Weights of a small GPT-style language model, trained from scratch on English Wikipedia.
Size: 12 layers, width 192, vocabulary 8192, 8.48M parameters.
Training: a variant of Muon for these matrices, 361M tokens, 5510 steps.
Each number is 50 + 15 x the weight over its row's rms, rounded and kept within 0 to 99. Layers, rows and columns count from 0. The size before them is the row's rms in percent of the matrix's.

# layer 5 MLP up, 768x192, rms 0.159, rows 643-715, columns 96-191
106:71 23 44 43 38 44 45 64 46 82 59 66 50 54 52 34 18 81 31 61 74 26 37 66 69 28 13 37 42 55 49 47 67 32 39 53 52 50 45 46 20 72 45 59 53 38 26 39 61 52 57 37 38 54 52 51 21 66 45 33 43 59 55 35 48 63 39 17 66 39 57 49 57 56 39 55 60 53 27 85 52 34 22 63 58 57 42 08 51 50 60 53 63 85 61 42
101:47 47 34 53 57 21 40 24 30 60 44 57 61 57 51 45 75 31 12 71 31 60 46 60 50 46 31 41 54 48 64 37 25 54 72 56 59 66 20 53 31 77 38 72 44 76 52 31 72 67 72 66 47 50 39 59 33 55 35 33 37 47 79 45 48 62 64 28 36 51 61 59 77 61 34 40 71 42 30 35 39 51 82 50 51 51 50 57 64 45 40 26 31 59 42 32
097:46 18 64 28 68 61 37 44 46 52 46 78 45 23 83 58 48 63 59 56 56 48 54 51 73 59 55 48 61 50 31 52 34 59 33 40 58 61 30 63 49 65 64 54 37 25 47 35 64 22 43 31 45 38 42 63 45 56 72 29 44 39 54 69 91 59 35 67 69 72 35 45 58 70 48 79 22 41 37 35 65 34 59 40 55 46 50 56 47 39 45 46 52 45 50 53
106:53 29 84 40 36 56 34 82 65 43 56 36 69 43 64 47 52 53 65 32 58 59 45 47 34 62 60 34 57 58 59 38 30 49 39 22 35 65 77 29 59 15 30 38 80 43 48 40 57 75 42 59 38 54 35 43 44 40 68 44 47 62 61 48 47 48 10 48 55 44 45 65 74 52 61 51 66 22 60 60 59 58 52 31 45 70 29 63 70 40 46 58 72 77 62 44
092:36 64 68 43 44 48 56 43 62 35 23 57 30 59 47 44 28 31 41 21 45 65 67 68 50 40 50 46 62 59 62 49 65 39 26 10 51 30 51 76 33 35 29 65 52 90 43 69 45 31 59 40 30 53 43 34 76 29 37 49 45 76 31 51 34 67 40 57 52 76 60 44 56 55 52 69 43 57 48 53 38 64 21 66 58 43 45 54 36 80 32 58 46 89 35 45
101:48 73 45 46 63 30 36 41 32 42 41 66 41 35 35 59 62 39 90 65 34 36 59 60 50 54 29 39 56 39 41 12 56 91 53 46 68 59 31 69 46 45 46 22 30 63 46 63 43 30 49 49 70 43 52 66 49 48 23 69 68 46 45 49 52 42 61 78 51 64 60 47 58 35 42 56 34 52 38 29 59 45 40 43 44 45 15 66 56 58 14 35 58 37 27 59
098:66 30 49 57 40 54 51 69 47 20 60 28 36 60 53 54 21 80 57 63 36 33 67 64 49 69 46 52 53 53 60 66 55 64 62 66 47 47 20 59 50 68 46 47 75 28 67 45 48 52 33 57 25 37 46 66 33 45 52 49 57 52 73 47 59 74 13 48 49 31 49 57 49 58 59 56 38 67 57 46 37 65 60 43 61 36 38 38 74 24 64 77 72 59 33 44
098:45 63 36 74 57 33 37 26 52 64 73 34 39 72 46 63 65 45 46 76 53 52 47 34 34 69 33 53 68 44 54 68 70 42 63 65 63 37 14 64 52 40 54 34 51 54 36 40 67 59 74 74 44 58 42 48 55 35 49 60 69 35 36 44 52 44 46 50 32 36 51 57 49 54 51 64 50 29 67 58 63 32 79 59 67 25 26 35 50 43 49 14 76 38 15 00
087:91 56 54 52 40 51 47 47 65 18 62 43 49 41 54 34 57 54 33 44 36 64 60 39 63 45 61 71 45 21 54 35 46 36 28 62 50 38 24 54 62 41 57 25 74 54 61 34 46 41 50 46 69 41 65 36 68 60 45 34 76 29 39 51 23 47 36 73 28 32 13 42 46 54 35 57 51 67 47 40 47 68 46 43 44 59 71 59 58 75 70 13 65 51 69 34
107:95 30 53 53 55 61 28 46 57 58 39 58 48 53 64 29 43 53 43 38 45 42 46 41 51 46 45 59 79 75 30 36 37 42 48 79 60 76 34 50 49 61 33 49 40 31 64 52 74 60 59 61 59 66 45 46 51 48 67 53 52 49 51 76 47 45 51 31 47 34 47 37 41 14 48 68 53 50 29 68 45 39 57 65 42 28 75 30 59 67 00 71 70 54 63 47
102:78 36 37 57 20 30 33 61 47 14 39 29 66 40 55 34 28 60 59 58 59 58 46 75 32 71 56 64 66 40 44 41 56 29 31 46 35 31 52 65 57 31 30 42 62 53 45 29 62 29 57 62 51 27 55 33 56 68 53 61 49 55 27 82 81 47 32 35 46 38 51 56 45 51 64 52 28 65 48 46 72 42 45 73 44 86 55 08 69 47 39 74 54 47 29 42
102:46 36 45 36 40 72 54 52 64 64 47 70 73 49 47 31 55 73 88 28 22 58 65 25 57 45 42 42 29 30 42 61 80 47 37 58 34 53 47 51 28 47 59 57 58 69 55 43 58 50 49 69 46 48 62 27 59 31 48 62 73 64 35 46 27 57 39 50 57 79 45 48 37 53 54 51 50 30 37 47 50 58 58 64 48 68 31 69 56 58 38 52 53 68 23 23
097:74 56 67 65 56 43 09 50 37 34 77 46 34 51 63 42 61 43 49 75 59 69 54 56 64 36 21 42 58 53 47 51 13 50 65 56 50 59 34 58 28 30 22 35 66 31 48 37 47 34 33 58 38 82 36 66 53 52 55 92 48 50 58 45 39 52 50 61 62 52 43 65 50 29 45 66 37 44 49 41 57 28 23 35 80 49 68 44 66 51 41 67 49 19 55 51
109:57 61 71 44 48 51 45 49 65 38 72 29 29 39 57 60 41 61 51 69 62 66 44 61 23 50 36 44 65 60 49 42 54 50 55 37 49 72 45 71 86 66 25 31 56 26 46 37 39 41 64 48 26 38 63 44 44 61 50 59 42 43 65 47 39 37 58 85 21 52 57 21 68 37 42 62 48 48 49 50 50 60 43 34 41 28 63 29 44 61 61 52 59 66 59 55
109:38 25 45 24 56 58 29 61 33 51 58 50 54 66 50 63 57 56 13 52 79 57 31 48 11 50 49 38 45 41 61 33 56 53 60 34 53 38 54 39 78 36 24 45 59 00 59 31 37 87 58 36 35 65 44 82 42 57 81 33 36 69 57 99 65 71 55 24 45 62 44 56 44 48 48 91 46 21 28 41 57 60 38 55 54 48 71 65 55 34 48 52 57 12 68 70
106:28 49 50 53 45 53 44 45 60 36 54 72 50 39 34 58 47 58 37 76 21 67 63 59 51 57 43 36 39 48 48 67 64 27 37 47 72 33 42 73 53 68 41 49 86 47 59 82 55 37 41 42 54 50 56 72 81 61 53 34 69 60 26 56 49 49 59 34 69 50 50 42 29 82 55 52 49 72 45 38 41 72 40 60 60 47 37 79 20 59 58 67 55 54 46 51
095:61 64 62 51 69 41 46 52 62 64 57 55 76 57 72 38 53 74 35 51 24 52 58 46 25 50 52 49 37 55 63 47 38 54 28 60 34 57 52 36 69 40 54 51 32 30 48 53 69 46 59 31 51 64 59 60 55 37 40 50 44 41 64 17 37 70 42 57 54 56 53 52 48 62 16 56 55 63 48 47 45 43 69 60 16 65 53 31 51 37 49 63 55 40 58 23
096:59 53 44 37 71 57 79 45 70 70 78 53 40 72 49 61 54 31 39 55 26 54 62 65 33 38 57 58 74 52 77 44 32 50 32 33 75 39 55 22 24 38 59 37 35 50 48 51 37 48 58 41 50 58 69 47 70 67 45 75 82 52 62 57 62 65 53 60 43 32 14 71 52 55 41 48 59 62 56 50 48 52 62 70 27 39 27 61 40 03 71 65 55 57 58 67
105:38 62 28 50 60 63 49 54 50 66 66 32 57 62 51 71 61 27 65 46 37 78 42 75 48 57 25 69 51 59 22 65 46 24 63 59 35 38 56 64 54 85 38 39 64 57 36 56 43 70 62 64 44 51 36 22 47 62 46 43 55 34 42 58 66 22 30 49 35 57 49 54 42 38 24 42 58 75 53 48 42 49 31 25 39 49 39 68 21 70 29 39 36 62 34 49
107:51 23 53 34 42 33 47 63 68 57 44 39 30 48 77 51 70 38 32 56 41 52 66 41 56 64 28 39 57 48 49 57 66 61 19 46 53 48 66 64 49 77 36 52 05 50 30 54 22 58 58 74 57 63 64 57 36 34 64 43 84 63 55 53 61 42 49 25 56 58 35 52 48 49 50 48 62 61 37 39 87 59 81 63 60 79 57 50 60 81 32 29 44 56 53 68
097:62 47 38 68 37 62 40 52 47 43 62 49 80 30 34 51 41 53 70 42 00 53 53 41 31 47 49 52 29 56 71 45 57 59 48 46 50 41 38 36 22 68 79 39 52 44 48 46 32 23 64 28 51 50 49 52 51 34 48 49 35 47 61 30 44 60 58 46 46 38 64 39 27 43 49 34 41 35 75 99 75 56 27 35 62 75 68 65 43 46 56 50 48 51 50 61
088:49 55 74 65 63 41 48 41 44 47 62 27 69 61 10 62 55 28 78 52 79 32 33 55 50 55 61 60 57 44 30 25 43 38 49 34 55 57 53 69 53 76 33 54 46 28 56 57 50 44 52 32 70 42 59 33 43 74 43 55 33 80 58 41 40 61 53 49 60 67 59 42 38 18 39 30 58 78 28 49 46 65 39 57 39 53 48 53 48 53 42 86 53 53 22 26
090:56 46 57 36 51 65 26 65 49 73 46 37 59 58 55 73 55 59 27 51 59 42 50 56 59 86 61 51 35 68 58 63 36 44 42 42 64 51 54 48 52 36 20 30 57 45 38 26 58 41 54 15 46 44 74 40 41 87 67 51 46 15 53 83 56 17 50 41 52 63 35 51 73 50 80 68 48 38 77 07 40 66 42 41 70 58 29 61 74 55 53 64 48 70 57 67
095:86 63 58 32 49 60 46 59 57 43 55 83 42 41 59 49 52 51 74 69 49 43 49 48 50 74 49 20 42 62 27 56 51 64 20 54 25 50 39 30 49 69 53 23 54 50 71 33 36 70 58 84 45 52 35 72 59 37 72 21 46 31 63 41 69 55 48 64 65 54 61 50 32 75 47 40 60 73 52 59 30 68 53 44 71 38 51 77 44 40 59 57 57 62 29 35
097:37 52 43 48 44 52 63 48 43 39 53 43 69 52 67 46 34 57 51 64 59 70 35 30 38 20 36 49 72 54 19 73 48 48 34 74 54 29 43 50 32 57 27 28 59 30 70 59 65 62 79 52 62 38 57 59 73 34 69 19 69 58 35 40 52 33 38 55 71 46 63 51 53 30 34 40 44 57 19 32 60 65 29 72 44 61 82 42 32 85 53 53 53 46 50 37
100:82 39 56 48 38 39 43 66 30 29 91 13 47 45 31 35 64 54 28 49 42 52 45 56 57 47 58 65 33 57 58 28 26 40 45 59 65 39 45 38 60 60 52 41 52 27 49 54 53 45 55 45 67 46 48 58 38 57 32 74 55 49 43 23 44 49 31 59 37 69 53 45 67 31 53 74 40 83 61 50 65 69 47 46 82 44 38 23 51 35 51 25 40 78 50 57
112:77 47 54 58 38 40 26 35 44 41 65 82 57 52 57 72 27 57 53 47 42 22 87 58 44 64 68 60 53 27 31 46 58 63 67 44 31 27 58 60 81 56 48 49 38 51 26 39 39 46 69 36 61 34 38 19 63 43 55 70 44 29 58 57 45 48 49 49 49 45 23 40 69 70 71 60 61 54 41 72 62 41 64 32 56 64 43 20 71 35 72 37 73 37 42 54
092:27 45 52 65 45 62 43 78 55 36 56 53 50 61 37 39 45 74 38 41 43 70 80 42 64 42 48 77 59 55 23 31 78 47 49 84 29 43 35 27 36 53 58 45 61 35 47 27 64 49 58 61 61 76 22 53 35 49 48 43 13 60 34 26 36 61 51 60 09 63 57 63 81 64 68 43 67 35 70 54 77 69 66 26 38 65 52 15 80 31 76 47 35 71 45 50
101:23 65 75 39 49 60 52 39 32 86 60 47 52 40 67 45 56 36 63 35 61 42 54 71 49 86 40 42 34 45 59 38 16 60 42 50 82 69 73 49 39 16 64 41 62 52 68 49 44 53 93 70 56 51 67 58 42 19 47 48 59 48 67 33 46 39 40 40 77 58 29 59 48 69 58 45 45 44 46 61 49 46 45 63 27 45 37 36 66 44 38 67 59 59 39 36
104:29 39 44 32 39 56 56 50 57 39 65 62 73 50 57 33 59 54 33 59 42 58 65 45 57 24 58 53 39 58 15 48 35 82 45 83 38 63 58 74 30 53 56 63 53 49 45 31 37 32 43 43 57 49 82 61 32 45 50 33 69 40 41 61 50 43 39 57 63 66 63 73 62 64 38 58 45 58 64 61 51 61 42 59 79 89 45 48 28 71 61 46 64 47 49 31
104:78 38 70 51 74 56 54 60 43 60 69 43 40 27 34 66 65 51 54 49 40 79 45 49 47 50 31 29 64 20 32 34 62 50 58 72 66 53 49 33 56 51 41 50 35 68 59 52 21 50 73 45 44 55 67 26 17 41 35 65 39 62 38 42 45 81 59 65 52 60 49 48 38 56 27 38 44 52 33 53 50 52 72 35 34 48 34 60 33 51 51 45 39 49 47 47
106:28 24 53 77 39 85 45 23 37 30 38 44 41 28 93 54 33 54 45 74 70 42 53 66 54 52 51 44 42 54 11 56 54 74 43 82 70 32 37 39 63 18 61 35 21 51 58 40 30 53 40 54 60 44 39 29 32 41 30 86 65 38 63 52 69 40 53 41 61 25 40 37 37 53 26 59 79 45 41 40 65 35 48 48 69 65 61 60 50 57 52 49 37 13 67 64
094:85 24 58 40 48 36 62 48 27 35 56 30 52 49 43 41 32 68 68 32 53 47 52 39 58 57 66 49 24 60 55 38 33 32 55 49 56 42 62 48 44 41 51 58 62 65 58 37 30 72 77 56 64 57 78 70 74 47 47 64 47 68 57 37 39 36 67 40 80 51 44 57 77 61 27 59 30 48 24 64 74 38 75 39 41 45 54 56 52 36 63 59 13 43 59 74
090:34 25 58 59 54 58 62 18 39 45 44 31 52 73 22 52 50 56 53 60 13 30 13 71 54 28 60 58 50 42 41 66 40 47 43 51 41 73 29 52 41 40 28 67 46 46 79 56 19 24 46 68 36 69 31 68 35 61 61 44 52 63 48 62 52 67 33 47 51 56 55 70 14 67 24 53 60 35 32 56 60 50 33 56 34 69 53 41 55 67 34 66 45 53 18 62
109:59 33 52 39 71 73 46 78 34 65 35 38 14 41 76 59 51 60 54 48 42 58 48 52 45 54 37 26 57 64 42 29 70 77 58 42 53 41 26 45 48 55 16 56 50 29 56 66 87 66 78 38 76 40 36 56 40 62 43 46 62 85 32 62 42 64 57 56 70 61 57 32 55 58 54 44 64 65 39 28 37 67 47 45 67 73 50 64 26 69 32 64 53 27 31 57
107:27 58 47 61 30 35 48 63 73 30 58 34 43 50 73 44 46 46 55 20 37 51 66 60 62 58 66 63 35 28 59 61 56 51 45 37 73 78 34 55 56 51 62 47 46 67 69 41 23 57 52 46 51 30 48 51 42 45 66 30 74 40 43 47 29 34 56 75 43 64 30 48 75 75 37 13 25 37 17 56 64 41 68 60 54 40 54 35 54 37 54 88 53 43 24 84
103:41 70 52 38 44 54 29 64 38 53 49 69 27 55 51 40 33 62 36 61 46 34 39 65 49 36 26 47 41 51 49 44 39 62 31 60 62 49 42 57 35 46 30 61 55 37 53 33 47 55 50 36 71 07 54 71 72 66 50 63 63 45 22 55 47 64 31 41 16 35 42 66 39 72 52 56 37 66 32 85 68 52 58 23 49 57 55 46 59 47 36 70 83 34 58 27
104:78 51 57 64 47 35 44 47 58 53 72 32 44 48 26 48 49 56 20 70 59 54 56 50 53 46 51 57 62 64 59 63 50 63 40 52 43 40 33 40 50 29 45 66 35 24 54 38 94 35 38 49 42 44 45 39 48 62 57 56 67 24 38 76 44 68 65 35 46 42 47 57 37 30 62 33 41 54 48 68 65 36 70 57 52 37 61 28 61 36 46 45 37 91 48 68
092:59 59 32 67 65 48 20 26 37 36 56 61 50 34 54 41 48 56 31 67 43 47 42 49 61 47 24 63 43 56 75 52 25 45 19 33 50 62 33 53 77 23 38 41 44 38 59 37 53 61 33 64 32 83 28 60 61 52 43 62 84 25 64 42 60 34 12 55 35 54 51 42 75 36 47 54 68 46 53 33 41 55 67 26 67 62 25 17 40 37 54 41 55 40 54 35
093:49 72 60 31 50 23 36 46 50 49 63 61 32 55 60 27 50 62 36 44 34 35 69 59 51 78 41 40 22 74 22 50 53 47 73 77 35 68 70 42 53 33 39 55 43 64 61 46 56 60 38 45 65 27 09 67 26 49 35 68 51 40 30 69 65 32 40 54 56 64 80 66 54 27 50 60 79 44 52 57 68 45 32 27 49 40 60 71 35 45 32 49 41 55 74 52
093:39 59 42 71 35 50 58 66 63 50 58 25 23 79 77 56 39 47 61 37 77 65 65 63 41 59 38 43 59 61 42 52 37 53 46 50 47 79 44 59 42 42 50 63 76 74 50 22 66 32 69 44 42 44 39 37 57 39 67 61 60 31 54 33 34 24 34 59 56 55 72 58 26 24 29 46 38 60 39 59 52 29 41 52 42 61 54 30 46 78 49 12 64 60 48 46
100:70 27 54 33 67 50 39 46 61 46 74 71 64 38 58 38 39 45 53 68 53 67 59 48 51 61 73 37 21 45 43 84 39 32 44 63 57 76 42 39 42 30 35 36 27 35 51 26 52 54 54 18 44 43 53 49 75 62 63 40 55 64 59 39 29 42 45 56 35 55 54 46 68 79 62 50 38 63 54 15 41 50 34 48 84 45 55 17 26 83 59 35 44 65 17 43
099:41 45 74 65 35 31 47 73 32 52 58 23 64 62 52 62 28 35 56 42 39 61 37 49 57 47 42 65 53 49 27 26 73 44 53 45 41 68 36 46 57 35 42 62 89 67 47 56 40 65 61 18 44 35 87 54 37 36 12 43 65 50 31 66 17 51 78 61 59 54 67 58 42 51 48 61 53 43 89 47 77 45 49 31 47 50 83 68 40 52 33 58 52 76 50 44
109:44 59 55 38 63 35 51 28 43 73 44 51 21 61 61 48 74 43 67 44 46 58 49 52 37 30 45 10 55 63 42 49 68 29 63 52 45 47 32 46 38 40 45 44 49 43 69 79 47 38 79 52 55 92 46 60 40 72 51 47 65 42 59 58 37 53 55 65 52 53 22 71 58 55 48 49 32 48 45 32 73 53 59 68 50 55 49 26 44 42 54 26 35 47 42 49
097:46 35 47 44 39 36 45 61 62 62 67 55 51 35 81 51 61 52 54 52 19 61 25 64 47 36 54 51 36 43 44 44 63 59 33 56 52 37 57 66 66 66 43 57 62 44 51 85 51 54 62 18 51 58 40 24 38 62 54 40 30 71 67 43 59 63 55 29 43 82 62 55 23 65 70 79 49 43 53 63 50 29 39 23 42 57 36 32 24 40 52 50 52 67 65 52
104:29 57 42 67 32 37 29 63 60 46 54 43 49 42 61 37 23 59 48 53 63 49 61 21 54 16 59 45 80 85 64 62 56 55 32 47 46 33 38 52 63 13 34 30 51 43 82 57 55 22 64 54 57 56 82 35 53 69 48 57 30 31 42 76 35 47 49 35 35 60 54 45 65 45 59 57 62 48 60 50 59 51 43 50 47 38 62 42 66 49 35 75 43 48 39 69
096:47 43 53 82 51 44 70 67 49 59 55 17 85 62 37 45 56 57 39 68 88 29 36 66 59 70 48 55 78 32 50 63 48 34 31 49 49 43 35 26 37 37 36 37 38 48 57 80 40 65 55 41 41 46 33 71 73 25 77 69 64 76 63 34 50 44 07 61 63 63 67 74 75 39 53 53 50 29 57 61 41 56 44 30 52 68 42 59 63 56 44 65 47 37 40 75
098:53 48 62 62 54 24 56 65 52 54 67 54 38 45 56 72 48 57 41 57 38 35 50 59 51 52 44 43 42 24 49 65 50 52 36 60 77 51 32 54 55 47 43 80 70 57 68 47 45 63 66 48 52 56 52 37 31 38 28 67 35 69 59 43 44 69 77 44 26 58 36 24 46 64 66 35 60 61 44 67 33 33 65 51 41 39 68 73 71 71 38 48 66 59 36 75
096:52 71 69 36 55 53 59 55 66 77 29 33 69 37 60 38 46 33 64 38 33 27 62 34 64 39 33 42 46 30 48 80 46 33 23 32 44 36 68 39 18 43 41 55 46 40 55 53 50 35 34 47 39 62 66 45 55 56 64 50 25 27 49 46 26 40 40 33 47 39 41 24 51 25 58 45 44 53 52 59 34 49 43 69 39 59 62 26 75 55 48 63 28 75 64 48
108:26 79 67 53 52 47 26 84 33 58 42 62 41 37 69 46 81 42 36 42 48 43 58 62 50 34 46 45 69 43 50 18 64 36 37 30 57 59 79 53 54 34 17 59 58 36 42 59 65 71 60 38 50 77 28 57 41 51 63 51 51 53 39 48 27 52 62 49 75 69 38 75 57 66 51 42 65 41 55 65 35 77 37 60 87 39 62 68 56 60 20 56 54 47 55 81
091:55 61 77 43 51 52 26 40 59 07 43 37 68 30 30 54 38 66 72 47 58 59 59 40 42 48 38 56 69 49 60 70 32 56 44 43 19 33 60 56 47 64 48 48 41 40 42 70 47 25 69 46 16 39 50 90 49 53 45 45 82 31 71 40 28 54 39 67 29 48 65 77 63 61 35 35 65 62 49 67 48 37 41 45 39 84 51 55 38 80 46 12 48 45 44 56
100:39 43 50 61 39 60 43 57 76 48 47 52 70 46 52 44 77 61 44 65 63 67 38 37 64 85 22 39 75 29 78 43 68 56 13 31 47 56 54 48 25 36 40 56 23 65 45 83 51 34 61 59 39 24 38 59 40 46 61 31 36 54 56 23 47 55 62 56 56 23 55 49 52 52 37 62 55 55 71 59 52 32 40 47 45 71 41 44 56 61 45 51 78 83 63 33
103:45 58 39 48 49 66 50 52 74 68 35 67 74 39 34 53 61 42 30 47 66 54 47 26 39 47 58 28 40 53 54 39 72 48 31 78 71 77 72 54 28 46 53 45 61 45 86 40 35 62 43 27 43 99 20 26 52 20 63 34 48 59 47 57 83 48 38 70 40 50 24 45 34 05 46 56 66 35 48 56 42 48 55 46 16 46 60 66 47 71 30 38 62 41 55 49
096:71 45 41 57 54 25 82 22 53 35 49 37 80 46 67 55 64 39 47 47 27 46 60 64 41 60 38 55 41 57 47 50 73 52 52 49 46 52 40 27 37 52 44 54 62 64 59 72 70 75 41 47 56 59 41 45 46 50 39 35 14 43 20 46 57 56 41 28 37 48 65 56 27 53 80 40 64 50 24 54 62 63 62 32 47 34 41 75 57 29 43 21 12 81 57 53
099:48 55 48 48 61 69 44 55 46 69 48 72 44 57 57 52 43 47 46 28 56 43 57 58 73 58 84 52 64 82 28 61 43 59 47 60 35 22 49 70 28 50 54 25 70 64 51 52 78 70 67 48 48 40 29 46 61 27 56 53 53 34 45 32 40 65 70 59 61 38 42 82 79 23 31 16 75 44 65 41 48 51 43 53 37 64 31 40 74 62 63 48 53 33 56 84
100:65 66 47 48 58 35 43 80 88 10 66 72 74 46 34 44 60 68 38 55 54 41 50 84 51 59 61 57 34 71 71 39 35 62 61 72 28 46 53 49 41 39 67 56 64 45 63 51 37 68 58 30 61 54 57 69 46 35 22 44 52 58 42 22 41 55 43 47 51 68 43 39 37 53 38 57 31 77 47 27 68 55 38 45 51 59 41 58 76 63 80 32 37 62 47 38
106:40 45 50 31 45 39 38 32 51 68 49 48 56 37 45 57 20 44 29 52 63 47 43 30 90 58 81 42 48 64 39 49 42 47 37 63 44 38 77 52 59 51 74 67 71 45 59 72 59 21 48 45 37 54 43 29 53 36 54 17 66 51 67 51 58 38 66 31 31 47 51 47 51 58 53 39 60 45 60 53 49 45 36 45 55 37 80 37 73 48 39 60 58 70 85 26
104:77 66 42 68 61 23 58 25 48 59 49 47 33 48 29 53 37 58 23 63 41 27 28 59 54 34 63 50 59 60 51 52 52 63 54 58 20 38 66 60 59 50 31 74 44 35 70 36 66 60 67 46 32 47 42 46 41 58 45 50 57 66 32 43 30 38 38 34 34 41 34 48 45 48 37 49 86 46 38 36 47 49 56 55 23 46 56 56 52 56 42 73 54 40 59 29
100:45 25 27 34 42 48 38 42 35 64 50 62 28 59 46 50 41 51 15 73 40 58 57 61 50 44 56 68 62 50 67 39 62 56 12 46 44 50 35 52 59 33 53 39 58 55 54 46 20 21 72 20 35 80 92 73 50 56 53 41 43 67 52 44 72 65 57 64 55 49 32 37 78 36 28 51 31 41 47 61 58 52 46 75 49 65 52 27 49 52 45 84 56 42 37 26
104:44 43 49 32 74 36 60 57 62 36 65 73 37 55 61 71 58 60 71 51 56 50 56 50 49 40 84 42 52 61 32 45 55 44 65 77 40 45 66 63 55 37 20 53 33 33 35 69 48 45 61 29 74 50 51 53 50 54 48 52 42 50 65 46 66 29 76 37 41 38 42 45 67 50 41 54 66 54 59 08 45 28 65 93 33 24 46 40 51 58 49 56 41 42 33 40
103:57 48 58 80 42 55 51 55 61 51 50 74 61 33 85 19 52 64 48 50 55 08 42 58 50 73 43 65 57 76 49 93 35 64 31 51 60 50 52 56 29 51 60 37 70 55 49 46 55 36 67 37 50 41 40 47 71 34 45 51 67 21 63 41 64 38 43 52 25 52 38 66 77 62 55 31 51 78 54 51 49 75 41 73 38 51 46 40 68 74 49 45 66 75 40 41
107:60 30 54 34 32 60 68 57 62 58 58 84 65 46 53 60 30 49 55 38 42 36 55 35 99 58 34 48 23 28 51 33 65 55 58 50 64 43 41 72 56 63 44 71 61 58 46 48 57 53 72 53 48 29 41 69 48 45 35 75 87 33 57 76 25 61 72 15 57 69 52 52 21 34 49 45 47 51 46 60 46 46 42 36 36 59 38 50 36 39 24 43 74 41 57 43
096:05 53 56 54 49 44 51 50 31 64 66 23 65 50 39 61 63 60 54 51 41 27 45 56 27 55 53 00 27 40 42 55 64 68 65 33 49 48 43 50 51 52 67 34 35 12 51 57 69 41 65 31 63 59 48 37 31 52 57 67 65 60 42 47 51 50 68 25 41 49 19 34 58 56 42 24 67 37 53 33 08 27 16 57 52 79 51 61 70 82 50 36 45 52 49 79
100:51 33 57 65 51 23 30 44 39 31 42 69 58 22 69 79 71 76 62 38 50 54 34 55 61 47 63 72 45 68 45 37 57 68 67 76 74 26 53 59 86 62 17 46 73 60 37 51 55 47 65 33 69 69 43 46 47 54 25 81 65 52 34 56 67 71 33 45 64 55 79 46 31 71 49 47 48 55 38 54 48 51 36 55 42 78 41 45 47 66 30 46 53 54 25 39
092:53 63 40 72 37 42 37 35 35 44 29 26 44 52 82 48 71 43 59 45 67 63 45 48 44 56 65 30 62 44 61 42 77 42 41 52 70 53 41 60 36 48 18 59 84 40 54 49 63 63 55 44 52 27 54 38 12 70 27 46 63 62 22 39 50 37 84 64 44 68 25 83 58 54 80 53 57 45 89 11 20 50 55 31 48 60 48 68 53 57 39 28 51 26 60 41
087:48 50 38 67 66 52 53 50 53 44 63 56 56 56 84 40 55 49 49 41 66 46 46 45 20 38 70 67 36 61 37 39 43 27 64 52 68 09 36 70 56 65 59 37 26 31 37 53 71 40 85 55 48 49 44 77 66 29 57 62 72 19 59 50 74 66 54 44 55 27 28 54 85 39 48 39 52 44 39 53 35 36 78 41 55 64 72 29 65 52 26 52 60 61 66 44
101:38 43 40 30 56 30 32 47 36 62 61 43 80 47 51 49 36 35 44 45 45 53 25 47 45 41 47 45 82 80 46 38 61 67 63 57 50 53 40 58 60 45 34 37 30 71 26 84 49 52 71 17 34 26 39 65 61 48 45 59 76 59 72 30 42 61 43 65 36 36 63 58 31 57 42 58 54 81 51 43 47 82 57 59 30 66 70 49 60 20 48 28 68 43 77 77
097:59 39 46 56 65 53 57 24 75 70 52 46 68 47 54 54 49 40 53 32 40 42 97 51 49 62 67 65 26 47 84 22 44 37 58 74 52 33 43 90 49 48 61 36 38 34 21 14 55 40 78 32 62 49 33 55 51 60 28 43 42 37 81 47 64 17 50 65 61 56 38 27 60 60 41 61 37 49 69 68 73 60 41 46 56 55 76 70 41 68 47 55 45 59 20 21
103:47 66 51 49 45 65 41 56 53 42 64 33 28 54 63 36 34 55 65 78 53 81 58 38 49 45 25 63 48 47 34 84 42 46 51 29 80 41 45 53 57 68 40 66 29 65 58 46 61 68 54 62 47 27 47 38 46 70 37 39 50 47 60 55 53 52 34 39 57 44 99 55 71 54 10 28 67 31 51 42 57 24 29 58 33 31 51 82 39 45 54 55 50 49 62 66
093:66 61 76 42 29 38 46 41 50 33 45 33 68 58 34 45 33 56 47 65 38 52 51 54 35 72 54 29 36 47 54 81 66 56 22 79 27 71 52 59 19 28 35 44 62 54 63 51 52 32 32 55 63 49 44 70 67 54 49 39 59 47 49 70 19 56 59 33 64 35 67 52 55 61 52 36 37 65 61 58 38 42 64 38 48 31 47 53 54 38 23 37 46 53 65 45
093:97 61 56 47 47 60 61 43 62 39 28 68 71 73 33 39 60 35 41 55 49 52 50 70 36 72 66 54 87 61 61 72 21 54 48 69 62 43 74 49 43 42 45 35 60 37 47 57 36 40 64 27 49 82 24 64 51 58 66 55 45 57 49 44 49 48 51 57 45 27 54 39 52 51 48 51 65 73 40 28 35 36 49 47 48 28 51 53 35 36 39 45 37 51 41 39
104:45 30 81 40 30 70 61 41 62 59 57 47 36 64 45 47 44 63 73 50 72 62 77 34 64 53 28 38 54 52 66 69 34 46 36 43 61 27 28 46 71 51 45 53 34 76 48 18 22 56 70 60 41 68 63 32 42 38 31 29 59 31 32 50 64 68 22 48 43 49 57 21 52 62 44 70 53 48 23 52 64 47 35 74 56 54 55 51 72 78 48 64 72 43 34 54
095:60 46 42 56 69 46 59 42 36 73 66 26 57 79 24 39 64 40 37 52 50 65 40 52 29 37 57 39 61 50 50 52 66 60 93 60 39 33 65 68 60 42 34 47 33 52 56 38 39 46 48 32 58 47 09 44 34 56 53 40 36 13 39 60 50 49 67 58 69 52 76 64 62 56 50 53 35 34 46 43 22 66 19 33 25 24 58 56 60 66 77 67 53 33 53 41